From a checkpoint of a small transformer trained on Wikipedia.
Size: width 192, 2 heads of 96, MLP 768 tanh GELU, 13.1M parameters.
Architecture: LayerNorm before each block, tied embeddings.
Each number is 128 + 32 x the weight over its row's rms, rounded and kept within 0 to 255. Layers, rows and columns count from 0. Numbers have three digits each. The size before them is the row's rms in percent of the matrix's.

# layer 2 MLP down (transposed), 768x192, rms 0.195, rows 391-463, columns 0-95
097:180121137079116128101158134128104201099156153085115125098105127194105153095134137126167137132126094097092151158110148099091122107079079100118122169112161116068105163122085079132122124131042169153120134155174101195120117130096185091113158112131164102154139113153034095138119098133132145110
094:158154138076095172129098111107161181117154102142121127129164124124168105132145134079116174085152160118175167143079182140123128062088131128124159139144143080163161134110097165126090149133157155123184124174141111158170148099169122141173111128064166166132118117083108117074092124108124109175
109:128118135171098142138123100117123112121112149094171137151149149160198117129090104134199061106136113112129127114110064045172131114081123131134137123064134118112159121103116173140156083092228152140067127111170108175146158132107141066112144151176128145105189081075148114131131111170100088149
118:119123114140116122098137172088107124156116143046153140113176147127167135113074202097205092162106181115152161130112152119133120163118114089133140095095132146113134153171137168142119142135160144156099106127112152173119093099178121170169143132107174152162169103126129116174146152124134133158
082:117136102143114091129146059143145138090109126195100194100076125103118083101117166123145127131087135152164088085127108108096116067095127111144161159131127133041108133058137129130181184157092089074125081139159210168123112164126103112146086149130129126158125139111080144161179082124112139168
094:155159108141181182202123194099136191129171096139150077135123112090156166137146141154071150131179113132145089182140116156152103160196094122161126160118075152109150199079110093100157151151162149077136116146164181084145057125104159107136178111136133093169193125113089069111123133109126119175
125:104132170140086081143044192122127162125165092106138112145109156164177141122147097071175089111160112115196139129125099133103097124141137138134126126078163131103104171113137191123135173168083108088132080152095148126130118166092124157117180114127160142152117160143183163188165119133170167121
094:147114141109101162184172082104083092137123086090144120139152129192180124166105186171115114133134056152171136105119104106142144085138119090066134151112140098131126106132075037115108146162141088178178139108105134127141128124125126159155105185115057108077175147146082095151126175107174131137
086:144150155089125160135171146126108082137087127115087180145172127153100126122111112129082128119120086068167120137070161097084180152094172142083111164168133106086139101117095199174072149168100083136102132108146099112107120145092096177211161137137141133106129180111150083105102171152120055145
098:113113076157129188122130102152120099125102136127172096175110112103151120128163078090091096138119158047130165117090091144165061173107112068187117117148092126120087089117105092164089129087114156184142112157112088170137125151097173130106137149154117115157089126102089177141116204124105137173
086:137147149164159187123158189095125121132158116159138108099099159100145165160133101124122140114106113083125067085164160064120114179081137122092116120077175119108180124185068145114101136071149155093106151114142133096128168188133175125110139085147121101117111090129129070128101138088177057192
070:147115151150216132138121146108128131109125131155111145152169138140066064132151128163120127137182183114203128167115123131116117145140154154102113131166134158168105131069169144153095108121164162144153127042183134113141156149128110131169110158183214130150091108112121111108164134115120121119
108:099117208144156134142088098104128134120139076096103163162142153141129115146145120148129123106093189118113153096085125131091126125123089106080082163173105172125141165133114180137173149139111100073173094144166193163163186145080190093122107096114134175157090126124124105150122162137164136111
066:163210155100093123153088164137097132065146140153089126125123107147111164124192181130028119105167158159156169157111229126176083127077122128142135177092126144132100108145127125125171100120117202084106167089167164074127111094128114218176104181159098139108111144163117129160098096147140109096
089:202095107095088152167110144143121164147111126139107139153211101170116064158094092115144154097072107139126142131090085136082125152138090145130131125130062179113112127104162124151161130150130081125117153096150172121156126101103140134140091078119073065069112154179111032115119138046140119132
093:122139126175129124112090108135139136103095104120119125129140094139145146063066162098100145074103092179145094144101162106112148177083116119140145135126130158131200102131113183113146134107112154158233167113114148098208181119174140173152071161122123095097084082127097116166063098119154115156
088:157105094174101103097099143202103129112148105165155125071145100105134113154135119102099113105110096138117097166188173138091127038123072166088096082136135148133101144068167153143142145064102116122100147161127109119116077071172195131169168164174131140125135182066114130103138099149139154118
094:124110074172112169109103179097126107162131174146080105143176056145109104099100119111140139149105127169127125108117154082093134135061145134140165126141125132095142118097164136096168148160125148200205095160170131070119096057128163127122127086155109111089183110105040130080075125104127117116
096:090125085199156106104108111151101159103154130104172087090186133158155135064125069121098100140164130126110174088111155134123136086163124126141123136080119062126159119131161119139131159078118170150111094162148109120108189147201113137161069119128125144095145119194114136139138099092119130148
096:121098163138181161103107105111134079123162129067122101175143151140161072158093160131114087129100153122077153077104127123140072086071141142168152163096140129149130117127129163154156127137150139128123103072139142133093115079156151134113176127189097142099076096099167136088087144107115120147
089:156083116146189120168154152106082167152129182110077138124089106177104083103109126142044155175115096166135140121089116125116116144090144102140037090181131107170105174138142110123145159191113156129050171144166115093113129115156140120103147120129173089188137116136184129126106154094134069100
088:145091161126156074205126139101153152120141145029160116130104121143159122143135163142124146118118158176060152119103180112129126140156159130089076110147075112134169124089114086093105123220135185095145115109118194068128106171169110145213131094141133186121127120129045108157116108144112123140
119:122160171081133081136087095190110186129092137132089136096160140101089146059171094161080157169090109142122091134117111128160080099104158120101129109170134133123117148198109175102103109115088159122126176152122149129125086114115119168132145141164157130132125161133128200192090052108120145078
132:207130166146089127145136154113118120150148114099060109138111150138088135149143182213138070056114089113154139126157106142139195058139105097098107167110163120111103165133142040177090102102103192135132145125130127113085116135138206130056076179109204118124119121163159149108163160120140104127
096:143079118106093110172139181133139133106053071134106171163156088093118106103122111136132176138095134134147125085121142118142168092107146099092143171143100105152146111150180143154130153152163103144161128098157144105131102152154178118039181073143147089144168078176200089114152158164125177114
096:165131118142085110135115149154100090108131116065160133131075092143138121106072152122093129167065144162092113123111116137127100144102141150181171185138130153148097106131137069146160215129140111144192107133173111142162120161141124130086095088116116135141136075075153103096107162144116099068
116:077086177120178101134141178107161102115093116189151135133138162070165157181140107075142124103191101126174118125129139179140086149116161110089148132112166123133049162110166116178168134140137172135119078118104175189049114105060095082157082123116105098127181145052146155149114146123139158091
097:105096157137101210152102103116104159120191106089159134164152072146133108154116119148176130109146143051103133138179163140160120163169163124142138148119095112079168145106154148095183118102127151152126092179151125156151117195122149099147137115162107166117114148157097156124127170133148177149
090:174131135188130108077163117129152166118081070156061168154076128154138167111127112147085112131075184139116184081084133144204087087133118111117157120116085110123143122140156137111158128128085097132147115194171121142077152156087102198139149167128134103202046084073131147168154124093127125155
107:168186149148102120146167110097177076110150093174101189133187152104093094110098095108102077088126082109178123140122109136163203187121118157148143179153127146121133056098142100104158100071136091171163072068168100146164166129142139123130043123137176114094151090134104110183161110099153147107
121:136123136137139167104156144116129092140125162097159156126074128159125152127109066167099120161106137146154147096159101094154122186145110094107171091125121132097127146114116177128150135134151207123179050058092180131117150168133116139078149131125107063185204150067147106102160115176205109097
085:129091147104140156168163157081137135200177113139078097156175104125161123132158060059146077151115177126100170149128146137165125164137109112092115160164215193145128159129134121114144172129104152098174077122093040110120067118061123123133149119134172162155164158143164082134147093071172122169
110:139151153186193055089076107054147119100151177106120106183107090130103182147082135101105164106199146164141194095167156159131085122105094112110094139128098123084123110095163144126157167112181171160147124098106134155142163111121111096130073117121129124136147190198103157179139119187175137123
096:167083078179104134076071114126044112126152142149149174206164145134110104109125077144161151125125069195156122155133146104134136147125098163103158130158178158101088157113101093083107119118160137112178107171172167163114145160135120148087172150143112108094171147131103177179177139162128121147
096:174110141181138129133163085093085133132143114082150104090163133136043139079097134045105132132127160138186148180129126159139155104098164126183061115115106075167128179099145183158106096126170101123120205153140109116142156105119130115158108162161127092163110143101109105104146130078168188109
082:198147108139117114070160144147155177122170118151135109139156146119125129120101135174105173116115117113134120144069205129138176147161169142141124120164091163166070129116145105177111184153122100213138140098175087164106151127197105110127117106113166113105121125136169168102132131112106139185
086:149148164160097135103164105095140095153115127104135170106158115124093105076119102095109086074161091139108149106118159138063073131056160077188159132148130083108154105140085067147161129182132081086141150095141114135116131087102138121139165113079120121118027121160114144132130160076119161128
114:135107156112087122135094199173171102150139075120161137109124118171097166132138112164133126163166144150167167122111099136126101144103122098113090183093160206066076124095138121155173116112132141124109135146114163151153110118183177106144034147177213083143161150117155125112126117173115122127
092:209113151125082169145136140135097118155146112124084112197151173131185143143094151107120093112098089146141069100139209123109169156076150131066189108092105099165100118136112140090111178050064173097098089174186163148138097096120177076174102152149120109056138118093166127155134225128150120162
119:128064165132116156153121093137129086121080111136150113173108122135120113103125085162168084093139137105148112095116056129142109091101163080120154069170115145069180110112135130137111184124153095129129136151082103103125070114123105147167082107105167118109194093139153149125149172143151101175
088:112130189112117122145128133136098161121133107105167123074188080139088131108104083145110077170138187113162138114111122093099164183139146177124138122139095166149105163136093130188181140171120176132105122096166123130162135093121135126137146088098191082120128152110111149129128140126157117135
070:161148073097135130157101085113157095171137110210100128137123113083136125105141142193140133152155115123180130083123238119155066185076057189082136181150086129136148191126153100133145126167125106173104167093147122125177128143133146090071119092114150094115150098094148120127122139126108130124
110:095142155116081155119083091091111146099115141129153141166122149142116108086088105143135132153123080106105102104163083110144141165064118126153173200181118140076110148084154189131150088157101081138164125155153144139146086136121145134160161065161134133161149108118132151131145121140118163086
093:187114160162194103105183109173137153149217119186124141105140115127085124155106168121099117134128164119083146155220068166098117145104079134135069136094164084147140124096169112135115156145108147108113108047179128148217080099124135111088092087165094116191141164128094133118124094125172117206
121:125121077176144116209136172160096157102174083111126142127112117114113150150149149135062172162099145116131137112102144092212131179103133068099092136153118035154111130175104165096142094166109135141175141164127104057115110113177127146143077129102124120120152151104110097134089115152143125089
095:109122117122195123149141061078150141170113130163088146182134131099073098124148170086116160139109177103118192133160137144135182124155146106116118093137090157114114093130106124096202165141107160071104114153173102095101101131066110136118098099138078115085168159140127133162080202109163137174
101:154169133168105106136072156150141096110153128129148149126087138162144147101129163143171062129120141130129157090155172171163108114064140120066143135126182181191121086128133179136100098148144118095137115105168170120098161126106144195110069107116171018137127087168131121133173182139180172144
068:128106109174105101157111070086138094176089172143130153131144126134117137115086107151114151101103122093114114114136182108176120159093099085083073095112106123117139183111104083134160141087166146113076134083132139070139129142114120103134147100162166136102177128133158185159056080139105115142
095:098096136182170177100166143086103136133177142093127157140177111136111157096086145114110148136178122120113139147115167126118129137118162107093097126047133176085128159058136166136134111149158063114135144123160122133138116166124156186123122134150085147101139115140141117129099100078204125115
104:134162084095098110150093097048152146110096130140105114178141112122160168097132096119084130107086147095111142144157136128120140128140226175123122164189093174073150106170116175144080137148174167111152155066118148176170153069124137124142202112101100177132158138156128157068121146163100140122
103:152153076111155138148108134172100127141138116144149086117154108181171108070139109178105068110084123122194164127171145193133083124142074135091108102129165112199076146091074112101130119148133128156095071098153142108120172141143147155098224155119134106139110168133154167136125135144128166168
100:147134062142125113107170088121170132155122179094144111091119081167142186125157103094141101126145186097118151150148142098144138099135145126055113213142121080092113197143140121129135093131117139177103161130155088077149105133086098096161182139069141174135157149143096110110113198134130125142
085:096152141163147182141149056158088092121127141121087144176226098101153107141112136154117156145148114139088060188149168160116141193125059110098181129164123126144193221144081156097142152101175157094177162112130102141165118166111120110118161168106138125085137177155116099116109119087141094116
119:136139137155127108091152110092114137110134135069134123119104178099095067105084106107134125119153108158106102098187166165049087122120145135106160153081195164153078159197118141115124114149143171129108140144110165125103170156186130128143170121101083155189153151121136094115151091122073157130
086:145099104081117153116113158103095158113170151124151133138100113112105128122093150113076163126121186119148149144132164185147098111137153155085101109194107113184146140134141138147125065083114125104119119097175095093122126125099092097166150105099154140176096087121172179114114145137123102119
086:123142120158133170121145112142078154128095203119136167120201162150108089107099104091109151081131156171188065159155176148175139165140099116124148190077174091141135127126135151101143174212195124134107170168141102129169121198109106146121109134109120107099079154098174168130113136115120132108
095:145132122153107166139094142075115078143135121134100139140180047109109141122126119113182083119092148093155142162088134127092130170103096091125136134163127125185052154077163134110138148157118135173204098140094137186170106158108130124125152146148134174092158145110101110114106094125179145110
077:132136135099103101158122086150127117127164166127139146138195119119122163087145098126072092164166122133110110132128115119184124091100103137103143133150129131110141150078164118091139121130106132149134082184110124141125140125160117121158064136106176134109142104121122114119156167151112166083
097:143147069141133088076165111081093109136170143158160132136134118154139155114138134101161102164136191088136146149134191185118078091141125080091124149088113146134122124163139147142146077107109156126091097147113095157127163134106088069116099123159114157087079155115129103084102132156149103144
085:069110082098152118136146118146058154218116135114094099131128091170091128095135120134139122074132066177124155148130191133174145060091135054080131111118160110134074063043142156103098146151095179144158128120119131126085118140119065122107126176092157131107094160104121152141073149115179132118
088:163129069099073105126146142162119124159084150094142158145113092045151162162139139116091142171128130111137092113186144164075071141122119089165164141124116075148095138115070051212155137178081178080148139149070118163137110185124129139090129111080065100090168149152131061113103072126119131100
103:183138108195130126134119103105114154067166146149111147135066111129147171043143139132152080164140093097085060174141182147212087149097086112068223142112141154121085084136176196069130140192139097162060101102163187116096118126122156133140095092101137158138148121100093157078129123189162160173
105:164136151130187087146108108058128105168125117157139148053127145142026172141111137156125104110125151125133090170131148130185112106132164104160126148097144169145175145137124145151133087124158180141131121110160103107111149093118077148138114137092192108128130134069148099138104058157155182133
091:121154078065048205183130117135047128126119089128107186199111172109140116130139097070128129132093172100088124113177121147099159112193129180192103178153193135141139049074138154128112136046119125089150109094158161109158089166127164124096101088161123166185114129142129160155152165125128083117
099:196187147147149092106160081120153173100144129092176129083152142138143125114143088097143086094124140097161149155101093160070147160168154124183105129145135090105104121091187142142077148139167103133194138134111092084146161129170116161149099124138148157145120131134110113111112137053158082172
084:154103101163110124153086132154076077171135111160161080180117149148175157142144109136132132121089128153144130075123105089134125092050121120183120108171141108106120126147176118081157207161100143144120187162122079151090085106132125143112201171163114167177097123108159137190129087116132125133
096:132154199103120148084113108099136083094138143126157117124113170113107129119168151115141140206130074091122113112150136159174111112090110152098084152097082153191121136137138161132106150169168099100140149090092075108155154114146115142168097125175129090092087122146141092086117138115133097123
120:093126127117155165126125115168155126198116087127178164187159143146142100138166123169118111137120144114138117155103133082119120107064102088078135081124122157157119080086134155124137102127143123132149141178190058131143102126150106128155191105102059150117184157152133167153065110091135146085
093:117114102173132085109102128100187119105103109127171092155151125118139117116118067146163111174136127122100151183119133133068199181146150135129167158124087097097145129089090113167147128178131209139117086104137089136125078083145166176090156144087182120099087087121096110176123150145150084104
092:112099116104092120123102114094151136085103140141184150161059120148208103133128135169141051117140105029111170181121138121148102127067134128163103119137082099143107078131138142131091180122118119090174147100147115141149140141085181086056108150126133144127124127183173102160103173082126087123
080:133100102093138109137140189135164087136090184112134164120129086127114109092112168168123101092132162090114111159067092038156168108137090149115184105104116150143135152167149139121134155153098112127097051101084139120115102099153086140102117125082117149148171141182128136143157147122162076068
102:128150137109118173177163187124134144090105106097116111117080084095149140185098107101077128114180125096097163152130125154064131118107073130124196160073092137184157089191127070130125129134102178128132115176135114121094150113138135113112090109137092111163153118125074117108173093161114085120
093:118209145132121140146100061110121131121176160122125158116159109104168141136054181154150180120190135078093152141156152126127117116157154097150147108162120162174130159102109092157079160174140160087134127090147129110146044109216135157139104096131147156138113150140153141100122207198173062083
# layer 2 MLP up, 768x192, rms 0.256, rows 392-463, columns 0-95
102:131093185083104145156103159133119164168108138137134130151122196184149123104123156130129139118101160151143096192108174151109162077141152109154165193174153098190150150131126155138138103069176140172177095164093132193171137098066150085173131111132126088112130093105102160111150074118170181139
098:091147130153125049125068131124147136132126150124114124165147097115161135134109131140130159129131091142167098138126228068090118121153128131079124143164122136140097209082052099096206087135222130125181093109100121145072121183069116123188157115125101173129118090138086139118131068087137138062
100:103121120107119121156192153102144182143190121094114174141148110096070112117116150084170174137117161160141127131125124114114180166152036122127174102171108077160109137121193100131146125172114167124167184164094082109113151132187171124102088197163155147126175138089153149142147096105133179144
073:101122130104060159123124178109118160139163101154162088163112098084099135159062161150091184143069100160116134078101132103099178102144134124116137150140096078085181131116129108116145154085180096156153077156149101188147092155123152182047072172076184154106117099106129167103138096161176122069
087:148138126159091116144137148117130081145156170097152143119115113129104132108140117118085092123124125133117139156133191210102118177115086128190166099104153089109090120159133107100165150078141123105054109099102132136188134152131203102144122135132144096116135144072180175117081126037138127153
122:143149144084124080121047141099064121079110180108119154142118126126134133108105153071187119145162099196132128152183107085114071113096176139149161126114178159180135120133108200105084123152169120142157131122120094130129109127160163176118172126122162133085145172144093148177127132113160089119
096:102081177096131152126127087142164111098101119136130130199177054164145151131135141116093136069149160128110155131094128138104165134086123146099170119118143052126069182123084168125179090158116126153140121135180125123186149113143128146126143157202102118126063162157151107168130121144137129139
084:107140159097114161153119166076115075161111118136092130111137149132150127172091123122090128112149127139095095122050200076129143086109139116146126139187112066114108160097109116175133154094159097149149132139180138113091124087089137165122104138199134141102164159157133106073147110143182136096
088:048105100205099139106141088095099137112091052146124127124150127112162140121158097125075090169150079106135105096181099139074104134094168111117039140142123054148058111094096156186118110122129124101135176164106102147198088162125157142163117083114138117130144100062114147114079136136119160136
083:121141110166126145208107114099135124158130122129166136170093039090163134126128130087127095149117149128116121063117114078139073120120106100095145105091138096100106140089142171114134144112141110159138159128125149129104086176141173144108099138148159166081120117142164137149117137092147096187
057:152136174109125141167196196110119127119093144197074144154148167152134070200128107149075154082080140159202129122095072109085166154087180148109107104162158091125150114085119156122138100069222116132179058128086156101131106134092136137124111094116136107205144121139090097107168159132144150109
143:087079132115142217145165108073146113116086127121127150154122195053141092160174056182093134104131117165134147129063135122067096120084090143139148114148092148123095123126183087128124106161125136137146152146156164203105112141133080099101128160118169122168157161125111123183148097142157155109
058:128160159089106136083077089117163156123147132142149150137100065094110141135087127143136131175112177136145138066138168187111125108118128086141059119118163103140129112116121127140117162103111120128185068117025125134099097086151156175125172176127134189145166130123144105124121134148138097081
084:139163155157092097192104108095101100074091119097178151176145179116111178100191082157122101109070211132102147134153099138099162206108139096148100109127136086135077096109154176084110068100142141125177124096085113150151121059168128135180133146173110188136152165106089099110162170181174182138
089:165133154156157090117142094164100184106097110094127125132129126136117154053104162062153149067082130122174143132125132153077162196103108172159156157133119111156197157083175127142163120116151056168167099141145156143109165098118149139157089157139144103114079138171141168129141169141075104156
091:084127152201081173089125193133180111146120091089129124193100080113154149096109164114037112168108096152097144163110129099148156092046086136113158115080096175166148130148167135159092079096072066134168144148121109087192085148129168197165150082122159106122133124123099104110141169113097133162
130:138076114145095119122128202095097084132123161154071090137153096142112132097067121124121160147126111193139148115130152116101172130096132152124201150113081103114156108107168146085115143166099145184140130150105106102105103049121130139134089108152094128093142132136079140074102095118130112131
079:149192121161130091095078087153094119140140072184070115173180121136080171147156148101099110168099174200139142117121113135127119110110167128096160114202095126123119128140167108144118148198151119139135088113133093097139154115110188121182146062153081122086192124173214146096176172159141140147
083:142125153119126099137112139095121053078117202083130135142148130125165106147160120111126121150121140167120162073150128145173129140138125052128118109193097148112175155082125087152092120065112136115071206090144185148116071188151184172103108136124169124109141162084111157155166125110111130178
088:166101131117122124076104162163163137110094127087093061147046118118120160119096124118159121120127081186146118121154123163083171119064124148110115148161102130135108185109157150135171151153145142113132115130141142129090127154142163134123169127134102132179119125099143148128121158173114119109
077:211190130191064088126160129095133186110116114123120107175159172105149147147127165102121164184135106164169083118139106153107191137132125133174120185160115096156131103076118129136093092153129131188146116124139135120090140079174133126190133108115145133148108169151185087133132129144159123177
122:127158121143112083155115146136112096167039066128045124076137120154111109085093176120111132191134132151172113113120126158142131089093125089120070160157153123090102169144164135137119090105080152139152145117172173178136100191136101133118153113120116098134108169166083110206121182138126142114
131:183151143131100117154122100135139097173130108116094136152122108127088157132106154131171134141160142153118173126164108083123181089196138176163145116141165132175100163123104142129092147064172147194129149085078106134180125075181142159116155157122214125140105076128098180134088169127202106141
126:130127117117109131185151115147134144123093099147097161124130080130130101122091154127126174156116142093101127037112119149125159061120159099084181152170134108158139060168167111128119153142133073177145154090135119064148094157175170094033197087165153109118139080130214153121189165141153183120
084:109122117148074154084183106170105121063137119154119144180040136131093136115104106134058132114127135181131128192162145106089149166107101122173168143174141115111064096092083093147196141125114141203129148096097164141130141080126164152093130167114131108201185136128128176177148101125067088057
124:148113142123150123135132132098118091154139173173186108148114122153100134103162154161099165149163113154139109101110170200142138111107116142137116069159135162068086140100133145180159104108157117150123057090149118131124123136148125056159163115207142097109097182117081205105092146081164147018
088:106150113128072026057156146094117117144122130072121170160101125143109095102162089111157127102155139085177180089150113156161073142126115136143083125132084106078152178163091092156162088134103170121116099145211142140178100136158125148155080175164115106172132131187085135096087178122115123166
082:134109117119124171127102176080134096119084096133133145131174114143082167079097183124121136145154076139169142091161154096127164086091109107122092159167133070156137115095129059115098145106149138113105160120123109135134126147170126134139071128112097128170047157074180146166122117136101100167
114:232121119131114091116187156134146144107134121127165179151193190139100114131139072196089076134197152088150134178110089135069187163145141147161131118156136150093099111166129109168142083151148103151131093111165109134152064126091154132139028120151185111129109144088146149167129171132103137094
126:202163119109148066139111118174096105136114142186161107163131101111091117122138121148082143086130143163136139147110100148141120159126097106114129125130163150143147069087142136094168097125112102174141062131116159098135143171156149207122200144184121127135144147087106140111164139089113126100
095:137137127130154160153135172123112117151151106121095106118154107118128118102108128107183095142073155143137062155181117154115129133156118138115079156193163130138079108156150109186104158104086121080137119180131078096064061111083134076106121135182173132076133116175089103085199087117171103113
105:170094169198123106110096088112130157096074110117156196127135143107158097114081183150101142145153121135144166165143109174040167147130149104117096161140130072126080143092125187135130153114099108103174140105196173172142109135165133123095115132114177101128175181134151136105131099199178102137
089:092088093125087161112124107119136182094108122104176157127141136122182122163169129125172147094092144143167110140138149109136107096117083117106144188199176119149152147143114143096162117070086111110174181180105148099178164127155213130089136169156163139133077049125065180133118077136143143102
083:116185161117124121105071120099058092095105120108149112145152120144185105171097208121105153069140158101165110119156138142151165109135197102154057158117116121125172118103120190160146054118150142121126128160099138127112120156153148121138088091104141130111088151121124136169126168114116162173
073:113158143123131071117143112092198103134137095135120140161165150157130151172128064059144164121062099127158114137128202133109139127124075162173135105151205112175099137135143132156101167152081084171166155145160117124129178189178167093164155075132209129139195118107129133125121126138185095183
090:155071216091084105182110057102136146117180126144128132130108128120150100170135208075105118153164060146148102120139200103136113154070114129149132172121124071115165146127142107141089177060154127166121094135139147140125084141182113091124051181141109154155057142095118166127134077059134133163
136:050155060128119111124070154130163069113107081178128147138103127118121124111110133113142142109159136177172142131110112131098183133113163143136121088187120142128079119131155075152091104079125131162124153126142195150137101085148127128105155151147169106165089096147103187187061124080082146182
097:137144093141111123171174111150135130143046103108079099140137147114137100173109090092103140105099116135091149168102191118070141086096126129111128142077137076164103100155121150128106139062183078069138154057117174109119117042098135140195142065131148157181130158108072135136143134140152136127
113:158088179207107148147135114144125129100114101143130108183156089097090129172134087090105127120119175126171161162192104124182153141134204117111133057175082108109116207097102093132132132154152164151097118151125119123151140181155112146093114120099140144123157080080098115101080094104117200124
083:112083143189154131100126133091114102151096169106140170082144124104130134131141104095089138126056097160141109154138155093124182156133120121125150161138079106163138157161146081124181186170108173116170109100142094088148110146151141112119113098069197129137152125122137147126147128135177137109
063:157120130191085109076153112132060088073097132132175123107106169082102150120118137122159140106155202129107177082185155132147215193113159134193091169167093104116101104133117130122125097150129095125132129139086164156143120101101166124106117155111228158090130065137139122114125126080186093100
111:099185172117135102142186119106130094119121151125148143129102083092112078111136165121090108153132114131121092099162064130199137148111136108187159155118155164120069123068181163163075066104135123183107155112102146122181073166122100106159177128136151091156129117124147187161119172093117132071
086:129136133117109115137086137171127090151086160176118129142110080118051174165092107068106134164140138156167137074135098151109105131065168130160103158152160107181093077108080086158139067180094129126151085126124120105198105132155187101112167077143134130116104096096126099181134172138154119115
138:079129112137103094110110116135117131127118058112127090133099143049136116119128144088146123152122125121152123088076129153123153149081158171113127103163143089174107140153162120132066058063195115144112141168105101127127127069096165135137100122059156133108135103112118156162114091125121142120
081:124117136131051131177183131156173088153079135145166111092146142127143153136123153171167155128077162084119145106141149098128150144063114142169163154104173116131105116113086107146107047173124144168113094107134142187148098128150176133158106086132144125091115146190119122112041102116137151131
075:090160172170117098127180106100110175139112087149122149175145075126166122130127142154092140148122116157207132158176106070084158100079142143087090122151130115202124067061171091133150124105135139134170156112120128142131129147152168140111200206135133050090116112196141133159205128079171188113
053:129175156104096182105124075152069109126183070160123099199124085145144083063105200117099140115156093181154096072093150139111148109095168115144126132147172078150121124076148168174120154111153126124124111096089145094164076148198147131171133172175164140121167125140099182165073165097189161087
081:090160174114119108117144174111142057119110102161140148141156121108151083125107142169110129114212132140102137115094107156102130169038108097057136148166112103113146121090163098096105132136143159115133117105082131174149105135163123154152129133194164116081162156175121062157118101076166118138
086:072119120088111151108110132107175216128136100145142118145122154111155148134089129120138171168072125169132149166155129188164181098110137099095117178103146113109155128134164198178133136146150096144153085079129120132154128107138113096160153138106112136120131131132065109137158088188119099171
121:182133161198158091129118127123154149093152098145164132173075156143159156092165105079076086141188108094200175125139137180183147114151134108137143084168146116181141129049096151119115115147155104232092092162150138071171183145110169129146144194117146138128174114100144181171108130142170141168
083:064185050152104141121191114159115131133127119104096134139158149162129162119111127129166119093128123017136121154118135133096162135115139109133094140094136091115176123122131133093084118155142153156110198097111087111135108123117093156101142090170165094152168168108156146117144168130145135153
086:063121198179135122125084135137088119160082095145067106161130070110098133077136141111123195179151130255147154128136164161132123115136146146121104082149163119164115152134066110136126056079112094121140123119106176137130115155187178155106123161142160089126159153127108103175130133099128106106
109:134122079063143124138115108155081089092146117155107119145144098086139120053086146143132157072135099198092094126134109138131106141084163078103111149127143083130065148088183111135158104091110145122172119109147087129160127142175108097164143104120100061032138148152133151124151057123138164202
075:158097143111049113135110125124148107090095104087129092193115149194142078174157139118138135065175111099093097107147133167120117090125168119066146121165114053084090148161124103124119055147153113110148167180171145144158087132100165142167097098164146103152137148094162119079143132149150143089
090:114160124115048144036158173129090177082102172142143134129109160107103107109140076105138132099135105121177125178147140132142134173143096144108138160155144195159145157152195154146134148139147181138175117126160142126137082157169082115123103162175135196113163124115117172130180152215122130133
106:166110106140122198129157137093122097147151156138137098122154034113149065145191121082154115142146184080110115146110144141102122160107126150113136124139122129154077194125120136152149193142075106202171091115122156180141060123154115125137126154161165215080202149168132129118061103153186130118
089:132116143196115127062081143160071111123143133114121123147142121074131072145143065164130163120132132128127130149154144178087110161155154094108123143104095147198116115096108133086144122170147134147108136073130194150155099120109107168164129156078136169124082096146108119151061127082192050196
099:123186116139130099068115112104092105102135165077131097210117135122111094121154135112169121194133153115097141115170139156175132135137147076078127144111114167133172167188127128150147097081100161137103117095184145197171143155164064138160118083137176116146054066074143118090117119138121147135
075:083148122223134140047155130126097120084124123167109139140172109131096092072118129133108165139095125124155128085150166135131118073141107125166145092119119082118131144090125070141176103117183155143170123131099107111152116114166129112121158135118113146120163047176114139113223122144139126140
102:085193164138137170111114099089090150158112116144159168129046126109138097113154169196095106094187099163177108162106165149100174138102147210117107104083141115145115147123154161136174106103149152109165105163159116137112085168152169107155107162155164099097139144120107208171112197097143186149
110:172095136138085170066138116127142129074099159110066118126163066093100185098094131195097091093073123176125134106151201103138116098043117126113140139087174141141067143148118186128162182166152107132120104164126156119121087117055153122068135152102125216113150145104157175088136139146103136129
087:134152196151157094104155103125123172098111093137142146166142072124181139156141127099139101104091152109128053125067108117177108157147111110151129063096088105166105099106186086090078162124145158170126127089128116109143100100172155137150140145128119098139100112169118165061106123114095143165
106:166183128135090149132100137151068113087089132103126190178099152134123153137127114099099145104112139100090124157181111157095120110181123126085146150134216164105141094058158139116120112087093120068154116111115167148152143169097162081129130112156105160139111134172083152125174156146121098131
108:177169142156164111103177123121170136124124216129180078109172163163135098081116099174119111120144108096145140169125088159101192111152135108220099133106198126147084147133187173143139120150188136135148100154123160050203142168141113150138116130167193146123116114168121102124111166072125097172
071:146119148164100128122103128157095126120123083169138138152147128161129096099134157132108141139115105081177129103121178153132156174122147101132100166105150104160191105125197061148095122142144158113196079117087154084133119146145179172116164139173172141185173165073147099113168155089115125092
097:212091088140206092054098125094124124115133117140151132172101080153170113122165134043150189092152075068153105089152091086116151134056091141133108083123112123160102084054127168147149126098107129116125165124101081129164147144134158122138095156098157150109151144125169163125165205104106123161
109:134163147107142168077154098176100166083093131147117111142123118166149108209143152157130079113101107130125127150129108112158109106147131132133140171141135171124102138105128129147083132115238086151150140152135170176139127099141141158204149134145055089137117074112157144204112123132113166148
092:088158177122114137120142138043132117113105142074112136183052142121128133089110102098140070136129105128127147159189174069120163167154124153142159156155130131192092131131130144057136099127138192144131154123117124155146135094114197101162143112105161137067099123156121121214104111152180039214
086:079172141165075144127118131085118149118122157098094131128115154079121188097101186160094181145115088123174084097148218072073160080113091146172125079102175132137120221117093169144096168121169199219201127131163145105132086141120156130161156114078163098061115118099091148082104095133113158153
129:073143113136120104095200101157144079153111117127107096104067124139106152114108137143078118149101074130134153159107161151162141161113109106148148125088172121142114123139162132101189122163140140127164138033208119118153127154176170121145124144089094105118127117118130158145138163119154127087
099:194134165137139119155152097121171099123129144194181103045159074131151093140143099195071130151077194148095100105119134156165140157126165159164122114151177144068096117130171178145175127092111113108167149135144123163224100151141176078134109144178179101102129098116147129138110113133138167092
110:114122101084097064135110105144157148151117137069148139149180140132075088100072130090073139129082121089083146132143201172121123120140189096141106099144110173130162071050102146171091131096119125109120133093169084137109123111163111144178125095127127190188153115168152179107126184137134099134